From a checkpoint of a small transformer trained on Wikipedia.
Architecture: untied embeddings, normalized queries and keys.
Training: a variant of SOAP for these matrices, 505M tokens, 7703 steps.
Each number is 128 + 32 x the weight over its row's rms, rounded and kept within 0 to 255. Layers, rows and columns count from 0. Numbers have three digits each. The size before them is the row's rms in percent of the matrix's.

# layer 4 attention key, 128x256, rms 0.447, rows 0-127, columns 128-191
095:126158074151134094170102129131159098146148178180131139108163165093108161103112112181172136168110132153122172193124077191145119145154103132074143155121075081122090111164131104185096135184090099
099:129109122162134188100122151159132064112107089125129070117133165125105162097127077066090076158082123115113205086094110162088139164145073189056101164148133148150178057156172175115150129177142155
103:145104064146153141133136070100092142132110165108133087122140130121071175107121182178175116152108123092142173178133107156046172153118156100131108172136139164127151123139111143133169106104148098
097:128086123096084118207095147094122065146086117169118139099165139180102126161092130138099139131083127131181113120154130121108147147140075054176133045111188139129100118136088152132167134061126130
094:089113141123146074113178134154097139127133132127110162170095131134118082108129124129122182186123115117172194118052104066042118109088136183188083083140159122134112153140209168147136153164152107
096:072146115142169132134203120156101062088139108158101108134134161146162117161191165112149103159152148113119103130177126121153184119124101130108138183124072140068114089147110057105096145093146134
102:134134207122121114109081111066155092146126134087133123084116125128175070113088135128144130072139125133123177196162123174068147119144125071086155131049096083184112071132159137131103102101096136
105:164153109093149094152063121194116145155126128117157136102063181131132156184101141084166088101120140156096125076051159153175085120130117120104124155154069162083129114144144134097108164158121084
099:140064076072156156122121126088087122109111112142149189099122097117127109158157078083172113178175066149132139136114159124124159054092169104156122183076095160141152177154122135099138135129131112
102:149162072047125165146164106171111156104112190148098110081084167104140150137164140129173105161148153069078118189166151134192215126139100159078125129106131139135129172192108120133110097106136107
100:128142148128187064120125101106159162125159134156126125123148136089134104122103192124081108100121100143126117153120120064151134160154103113054094125097100138129134173185115128128101094153144121
100:141092120135110126100073136194154134144086193106142141096118106109095093122141166168112197141160170121112099124109166184145138146102109048102117117135191107106072160104134137146150091099081137
104:087195092175134160125107159086089109133117181124190164115132087174124127134155137091141132120131148108186146132091084078116136143164109157075119122111112093095163219101118133089131099116081147
098:120160139122183162084165116182133077200031104141156140152109110126205146184119118157113120189118157159087070132097162141138152105033111113157127130103150093136129114143139132126084121112162117
098:136126112094131133136139129145112169128117105157138122139105132067101148064140117152064213143151121109128075160123137114141133133141088123174108157118109084153149044072080152142128127187157131
099:113145145118120108191090152080156080195154134123136131157102137108187140097136157121105089146169159102081115132101061132150184161093118189127109126119119102142121132087090113141225100106105104
089:113134068098096099113185132124117180111146109055148100126101102105112132106094130105120096157145098123128134199085200140087099086120114143101144126190181139138088069200116121077155180090079103
102:192129145139122080122109071112099150117147147187104096142109096180145081153080120170142119157091161129112164141066082116159103122118166072206137163163123100116111147131121095176138106122147202
101:182104116112141098175102160100113140183096140154082109071108134098146100075122099125056171145113117135088062195124147099096172127142139167156122073100089138134078152129076120077103119103096143
101:108159147156158052126151077094121144124173159069215149118170057140141138157117097133114135112164123130145079178142131165111129118114171116143144110182114121088122107103136086170177158160122126
106:139114069082133139099091135082160065143088153077089059146085065183092132118183037128150104135107111108119130146111079128141141191166126136101164112095154134197094140114154207105109113113140132
103:138137140117129186121145130148185144074126080146163136152143178190092105184167111132144098200090169136156051166123139181175100111146122119154101137120170201116145183120152095185172154115154087
101:150151165134102158195159155115165097126162171111203137144166099167094156116109175153124153175056142105137088074125125119125197182203110193117123137156108110151114122162142150088153162168110104
099:169124160195137120166108181110106088109145078082068132157210072106156186153073134097084090131146163139136088088108136122132154146132143132117089147132126116113096144218087111078110157136127092
098:110139131094144097140116162123125208114131112083132152127112130151103178102098141160073118166102141130153116100115148138163162101118086164136086141136106131159149137079103151172166148098163100
103:130163136114169128076121093157107233154135079109038124106163162158140137080105118116177158072126119061146126180136162130150115127180156123141158124130099082193166121140187112154121127121108114
103:151128144096126068132186081087177161115111108117138183119084123146117176090092110085164163138098102170129140153169100139110182115145176083118215183121127171160080106117070109156102138126074118
093:116110129139095148132167097101171172160175102089151095120163123090124130094161128099057085090177000166116077140188147150140089114121121176109137042147085088113127106157131133137119115080107132
097:157070204147122140143130094176163138115136119195124122149096105132092137146170157174113119137169123152135136118137088155128155175134116156130129124169166052174103094177188103129171117135083119
100:118155110164139077131116147134130071105105098162120083116142085151169187153157140175128139119127156137177132125138138185161118116147121081094107115115070156175126129099176158191163096173151055
102:194092090129172157152142121130132172112136083112165106118129130147088055129101055110076097100145175104113152136141102080135084105130112141142143152065095112181149134152097122163046145108146171
097:095112087108129156152150138152097109115154085113166112148165136164156152118167139124106145064145141212169219160096107045142146141150134099143144106099056143115082137083134123101150095159138184
099:176129114139161152106137126163159164122129085093114147163068185092109106150066135119099121150111085160145105123082130114206110092105084132186146112115084132137131152140167105169126157104164157
098:184130197123123208173115119106122105122089094089118096145101119116172124129131078108213108122138087202096128199162045122086112090084112134141162110110114159166123106157116135152157139126165119
102:126106168139151129127155164158134126139126198091180139150123125151156138174089162088205109160144144116117058103107045098124087104130189133118102120156094086160142138190141121127145170148127132
100:099097083107135137119160087135162190119134143087107188172109112126074090125171131153137107148110093101122133186136149109094161087128082078131119148155140175147139104122139092132122068155155119
095:151137069076113142157099129165115148113129170150162129143166180176148166107129092104072120071127149132088152146172041093169139181137110168110163089125122116173154098187152103080093133115134116
100:179162135190132112145149110109117190154152176149110126125108127173129057114130105145114120177124162181166138150142156122129095151162105088128157130088130191131095123081074131071172157121125136
101:175156158105097114175160170148138169072107184153144092118123092152103161137194140157108049110157122123132146216147112120133167167138119095104158158131105070152156086133064122122156126092135134
105:151203115137073157115146184077099133134177089166097147189172146133110109155165132106133136146158129092134112097142143131142165093100145114077076149100165115104140165058100163130118115152090060
098:077083123126130140102087069106092164124078101135158092159156139145099105107123112112140157144105131160170089147119157138150169127094179085154102127094117115152129143122111125154124149084093110
098:136051111128089146159138071174175167138168181139162105188097091127178165134095155123109118168176135154158139145150138120119115120121123197161151121068105156122111113127178142129083160149124140
096:121160204120138097166098136117132129187056106146085113112120130151142117103152159109128128100156091134075107114203124162101159150119102151125159120132126106177115119157113095082126194086129146
103:162061145123143198127060186164135144091101176137167086109036152119170152138154104129175128143106096127131092080112137175099158124136136126098191066116217108119100144133114118159154078110107103
095:154142148133139128149151163086135146089118149137126121127128154142089115123081181151104125173217126101170140106138185144131050171129123105154166097141123099118159150082150099145145120153134079
101:133173125119144137169144097161195125144139137158114097121104118058110098102113086172138084148117189102133143136081106097143158141142065109181121172109111122084160114102126135130184186147172116
097:119090118133171122103084154122166064145165123162128104149156184160143198141162088140145123152135128062140085124126137169143129098158077120128080107088132146139184125166034108074140143091133133
100:133165187137097137153119103157139134155107149137154126122165125117150065149134122110157100141137071162131158128107125129110080138114070117083141118178156133164115143129082127138151119083141139
101:187113088116152121125165070116117134210135132125136164162051131136095120094131122096116102101125159162112108147108085158113105107151135140089096123079149108146122089113152124095042178151188175
098:095102133146131142156089130123151081153036151164187138130131161152103130097138046116137090117138176143122118121150175090142113102172113133113077130189153104141151196127045115167115116135094131
100:137186107099129138184118109063153192145103098165126122076159185128159106088152138133143175109112112092101137147096155175157085150147153085172104139108101124250104166196162086063121121141140102
103:195124169131116093080107158170087092137165135091119149090089181162186127084083159086184146149079119153151120088201085119135142119143108168190092118125166142154177134170119117110114099100111155
097:126162157186172175171075106124113137094116143108071140099150089142187116127080097112147053161109140118148071108168127117116114172117162138167071134167118125139095197095148111125085072135111139
096:092123120115184083130137132138147124119141132162129199092102100116147099137143122153121108079123097151123082123142130172179138164148213165185131053162123160062158162119123111169118124190172158
103:101169127142122156158140134110058140160136155114115118136134141104067107094157104093120102102081158171147148117138119157095102132107066149091093098099099193138093113183125197124124097067122098
094:117101101126147140165105196186092121084110152158128099141100081120044130120107198115110115094121154060133067128124142101136096167117153132160141067095116166085174187151094142106056104112092110
103:144112167161150140142109138139131184123095158119089174100185104056107088201082117063089148122142158131196181155195084124156107128048102121170101151077176078094078113152096150111156132144133133
096:147121129150072107066087165095170144114111090147166066068166143127145121095147201126087110104124121129155125081112121156124110095123127162179152109083119163127110136140164124188155168190103082
095:158090199149108104101141149107111173051142133172130156108099155120173109155164046160119144141103149061133136148157136234140138135200142110152150164153084195128144084070162069085133148126105134
101:125189175088093133134143154136159149137104108164124158149137089142058128111167095129142155168156095099068127097109076180172167175097130151081078140176102117104161076147129173142094120133121122
105:120122115118159087154081170115138152098108198174180116107061138123132140119085123131096142170141127145098101165124124098148087150097108146143103115093146144175109152123122120109120104130133152
099:131134139113151109109138110068096064144126089085146182135164123122191078135125147108150080117148130127104139102024160131133084121160140101178139162104133142140137089111132151139104100074093147
100:180152152178085121091180125121104095167115226149132151094094146141120219142146107080149127174169187157155135137133165113118120154143106135124132141097160114125088134094161161106122124104118120
101:103099109139103148111092166163128146117059109190129118157142173150198075136159143076129107176151114167136088117122108122129180127133121119111080089118140157131147137152130170158129103161128119
106:121110159092109162094064206143067146126104071174149087124132131159150128174144132159174144125118134104102082185176126124145125151202140119143129080129154104112130136109119138084149108146141088
109:074087133081145078135129133137114126090171123174047158112186164172076153138087102104123010149147150109111120135152097121160129130162155091137147163116140154093195117127122187110135094097155160
110:160120149124136134111115150055104211152129148144094170083159143141053083144109129148152135150163089188106140122124097114099132148084136138110141115137022102157090129170123165112117069124143094
095:104099154167157172137108137123118140098128154147167138154077181149083130105099121126143128070159124145154178142114140085119179094053195098108068144122094150168129114117127172116136101128151104
093:156116132171150121097095125124140091120160100090110122147163149126106116140100123165157199122130060203204129107126115105048136057129129160083114121072110141089151184132126139106160137121071094
102:128108150149152137097140118125129174117199076055157147093156136129126177147187142099099087145097171208166118124114168172162128189133147110102071148119116123130096157057112128122079159210115102
102:129126168076161136122070061136111113142138204079094191161088133128114052166148138178087171160158171153081134158150137121114123142137150140062156070136150161130115076138070136120189078102085114
105:107114064081079110138158130128117094168124104186122125091118150114099176086162107171146084093158153155110101183100144118115121194111133195131120144154133130148144124069111095075127095158165184
109:134127137098153150124126128127142085208104165133114054146161150094145155134192136188091145112093109146164156080070129166115163145094126090096089131132125087177137145097171115106122087131192139
103:142130161102121140138113148138118147121136119114115131180133155144158127139086119130077150150133050076078130144154133108102081081133114095118139231109079152102140150076133109113074130166124126
105:075130173122130082151075133124115113161084126103140135182077146168092225182092105167104138067141185150100103208127043143120140159127108145114099114131127116158215076208132140115099061126139117
109:117167129105152143186129084138123099137105155127152091119090146149153211089113144141152063119121129142108167103115150134209086100139130162140152181126111096152175183155117154137170078127199103
097:078127073131126080103154102128085108157162199089184093145091167178132138116068158152117097130070089130137104098129138142061139136093115116122140141187126045113116102143147104075072101102166152
097:126141081158145155122160166177104084139155128095065126136098165131113147143084111107135160139137156136093102140096171173108050150059152118174126121113093123179159121063082017108151087086163120
106:139128145138143121132213072094160152128103138130121114141080095114100103066132125130148126112116156091057095141130108100124160124142121123142112120137079079118098109138138138141131117123135160
103:141154139165103188171130178124108094143103124176149163063091106143161155135100138108160145107099103184071116126130148138166138112182142136122145210115174131136145071168117064155118089045122138
102:136130179118135141099089101093161150149115125093104083097153121130103128133121160108091107155100152127097090062079116126153181138115026172162131111154121166073180094118116187093155132141111104
096:130143117120177149149101177153163119165098180156127080084198146100177155161114159106074167145110181094156159168110107171130138111152163161173153108170069114131151159115087131197112135129098110
096:163140102111166115145125131115101104141122134109115074152141130081116174173086067123102097078101091154153131127185185140143119117058188142139137139074139095144146106120115144149205121154140155
098:108153155134122156122145114185085074182121163131127098114131065115122184147146145232112131158155132167160180070137104133164107081134077157116150117106130139155081120088056182209136115140108133
099:096166167160123109125120138079081129135167127128116135124089117106134125089116112148092099141173164100144122158089065138095097211137086108152196147123115160175044154118096148089131120086166164
104:117120121144112149133133116184110109147106154087142148125142129058179171072160097131137101179097100167155096056102106098141127168119108128094129175080132107136135096089212107087154100189109088
100:174135119101137180156125132148140110208125092111140173130106126060115119149159082134157155118095094143117199082087109102137103180134122112133109081145162077122147098133131125150127113066147108
095:138094107126117140129052129132125089082111125122117184116168158121162180055135135119119121150128148143165176145124154106139105107118137128141132151139079106185074136093205144160115158128110109
099:180196116112097116157116112170105030074108095150129132120108114116092164157127113101113146146120123116216126162126181097115126127168123122142139108129126106112150142128138144155152091135138176
100:138129137096109135149154067127190125180132115125114084112069132154144128131167108170141087137137151087104111180096128180102117098069048119122141078092160056123155089160115140097159145185149125
102:137120111086132126097154148071110134134103100115098133127102146156100153160064118110091184121087057082095138088161100131124123134103109175103130157152097146113122129129090102126119130097107092
092:170155142119162128138089068072095122189100090194122103114178073153100125118136155112102174117080103133145068143133156078058128136107142197082180148157132166142128138097130110110100162091120170
098:173133037144145193217108126125128140168184112166132195149115161177143142155158118104133120147100159116133098092154095171132119166094131124130149144154086144106144146144159133155204070125100116
097:147094148155151072171059100172100130169180168147115103151162132136035121161105076134137180158107153138104160131110124107102126137123084157132135162103139100136114111128220132133116061113060157
112:167170096141116167085168113102094071090135144118104103081151093153080149136088135136142122123143075103102119135121131112120066105107114123141100116123130150166176173134169094136186127162085163
094:165096118140099143148106126111143114162158177142087130116119096109144144176135110134171100136115150119133066136068157139137129086058146143119149157125127093178148130112162117223040134170122129
105:183105158074131149157129172104133067140146172163137148162088074062111135096115142117116150043178116053126104137065097092166153110126152133113070129147179111160074126130140133107142125130133080
099:140150137151101158130074128146178084175113149108074124165183118157115093092103114124145136123166076063156146094171137115153140104142198122198093108175119136119138149111153141165074211095040158
105:156102113149148147199181070094058102087115079122144050166116159091140153133178092102143183160148142114145121148111156152185145110090151108065125077080165144135118136117120119130128128138094143
099:202115156144055145096150164079128163129125118115122100148169163159166161070118130127202106103204151090125119160132135139090078140128133184104114143116119098134135170122116102141097151114160112
095:104146112128197149169079125146133065136141137097138108109161124117100084058130128163132115089130155048108081113133145173117124121151129176081139170116115098058141160123111142126112102137134103
100:139132123144150135146180106188212130145086149111144124109128149145168165125127118130159152114125188145160139092122122140072164133132197147132190125108188085109157161151172137146140130095181123
100:103100114145114156203188088152080130065173198137083094096081188119153174108143097140098174184125146081169085093141106133138091099143149136079122106154106117141132129115083099111066142145166105
107:125133072197142136108152118141163143124078126109107123118156094162153126103089163144179091159140114141129124196084102145125206087142097172085156139124170087123112109176112112153155077135136122
098:118125128125140148194191101132149159158051157109078143161131135149100127037115135089110044142097097103069185127110122143161142108203139162127154084124113185150158117104102154149198042081100141
098:184112097131115132111100093103133164110122129141142083086136101175103083186115140121075074128102084098146146064128169152170139168059137141055080067131123105159142181117141121190169112153154131
104:036122136143193095100115116134097108081132202106121132138113132237126147108156165119107113136125114061128166147153091162070180132115130089133116174105108128162165134099111126132177166141121113
104:103143170065146149168145143075097133091142072145106134146128117153160063144058098089096176115153154103163105194139151088127115098129109126130166115151092109076162183081153096143129133138105148
103:119100087087085181135136077146108137138191091124113122159168156136148082160122095169111100143122151116098113116099168139103095107144195117167128173152150169101071148107085130110091161191061148
104:104131111131164113119113072137110158121107079153102083139104114121176128093118132139187136111168120106093119130097130118157162096102141149157088116107121172156085075215152092134152097151117141
097:129179096129166125124102127017109102117122166150065157173036126062135134081182103121156145133165089143156093109160171125132114129114119170150133148090196085107157104121172115148149122141110144
098:138066136164109106130150089147145089147141115097128171142083201119171131150125120125148134078146141088137149189138099169096138126130136145100087118120096125106091121127136172056113147095106138
101:101062120104130117198137107087072119104125130158102055185150075176098102165111098105183119133146113218111131031132158178150196146123123111099116166099163106142089107150137147108093159061062125
103:160217186162143095128081139198121150095149082090178169159117135131079128135096138133156130148077132118087130124113119098095091132112101127158126194181130128106160141095140175122184127147110182
099:133184148141164096160118139139172206159101107158118129130137135134096136140125162129142108124184140165086082131083124108104132130129126135136116109145158135173185095091118162127114153105089071
095:122223091131112133108097145111128116069077180120129060139095143183093144111152179157093128101179145179099103143139130138109132152136158081137176129122136179094134121114144176155119141094126099
094:112134112151096112138109111175120115143141154099157109148119087113139161105126086136110160065114153216091100142216162113116125184122096159108043167171128105112120141170155130151156158099158126
095:106104110139134115083131106107074111150157125152212138109095138128117133092137073130115078116084099152148066116191158130172145123146159143142118180052140151105127115174119089201146135082073080
097:095185086138132124170142180163075133107103167145091086119124181123143102067173132152128162137128111140140083156096094153149138121137130161185118131243167169138163159139136168155177133164200147
104:087172127113097165123018130108097061156154143104139134169082079147117168096152144116130103182068163142154119149124168123127099142096151171134096144091176082118168139122144104076129095140188059
100:144131174148155105111182181126101106140084072165112189081096148091156132161096125134169171138144105092071109083087078059093154123119100092080157146097099131099105190132129166156114105181102193
100:134133161102125085181170148177126086204105095163141095130141101148141175114185115115152124164103085107068157110167095186129113141101116122150095064090134136117117134146156146146124145085109183
097:180161096134153145095159160146143100075171140145144156118099082218122135085083123176104112113123091121161122164105157141093095112076173114161116103076118139087090128089101087134145147165073160
095:074125088120130193108088093187178126126145157170153118153122129052136194128136100106158117109133129114123131122129139142155164120121130123131151149153132070174113185187128099112171152138172126
099:136157064160127081143074097187129087138105131107169105109121129190133157128107164141135104208114123109125159101151105073128207114121105128140076152121105101088172141080077148125139142113094114
101:078141090111177118097115147118059068089138156103124101160121128143186124109108114113138062140183147150128136091147114154117136119140162107100111122093107130110076130120094133138150134191188145
097:088067132144113120126160138184114132205092126200094154105147156106133107124102101097115118110101128138133124196093139149159115107142161118177100149128107108106111128124144140166145103142136115
093:129117133131093122170121138138169135122087131128093140109084136127138163147143113124161093094138086153119134181120124126134146117151102163121103158146095146106167118175130082131138097148138052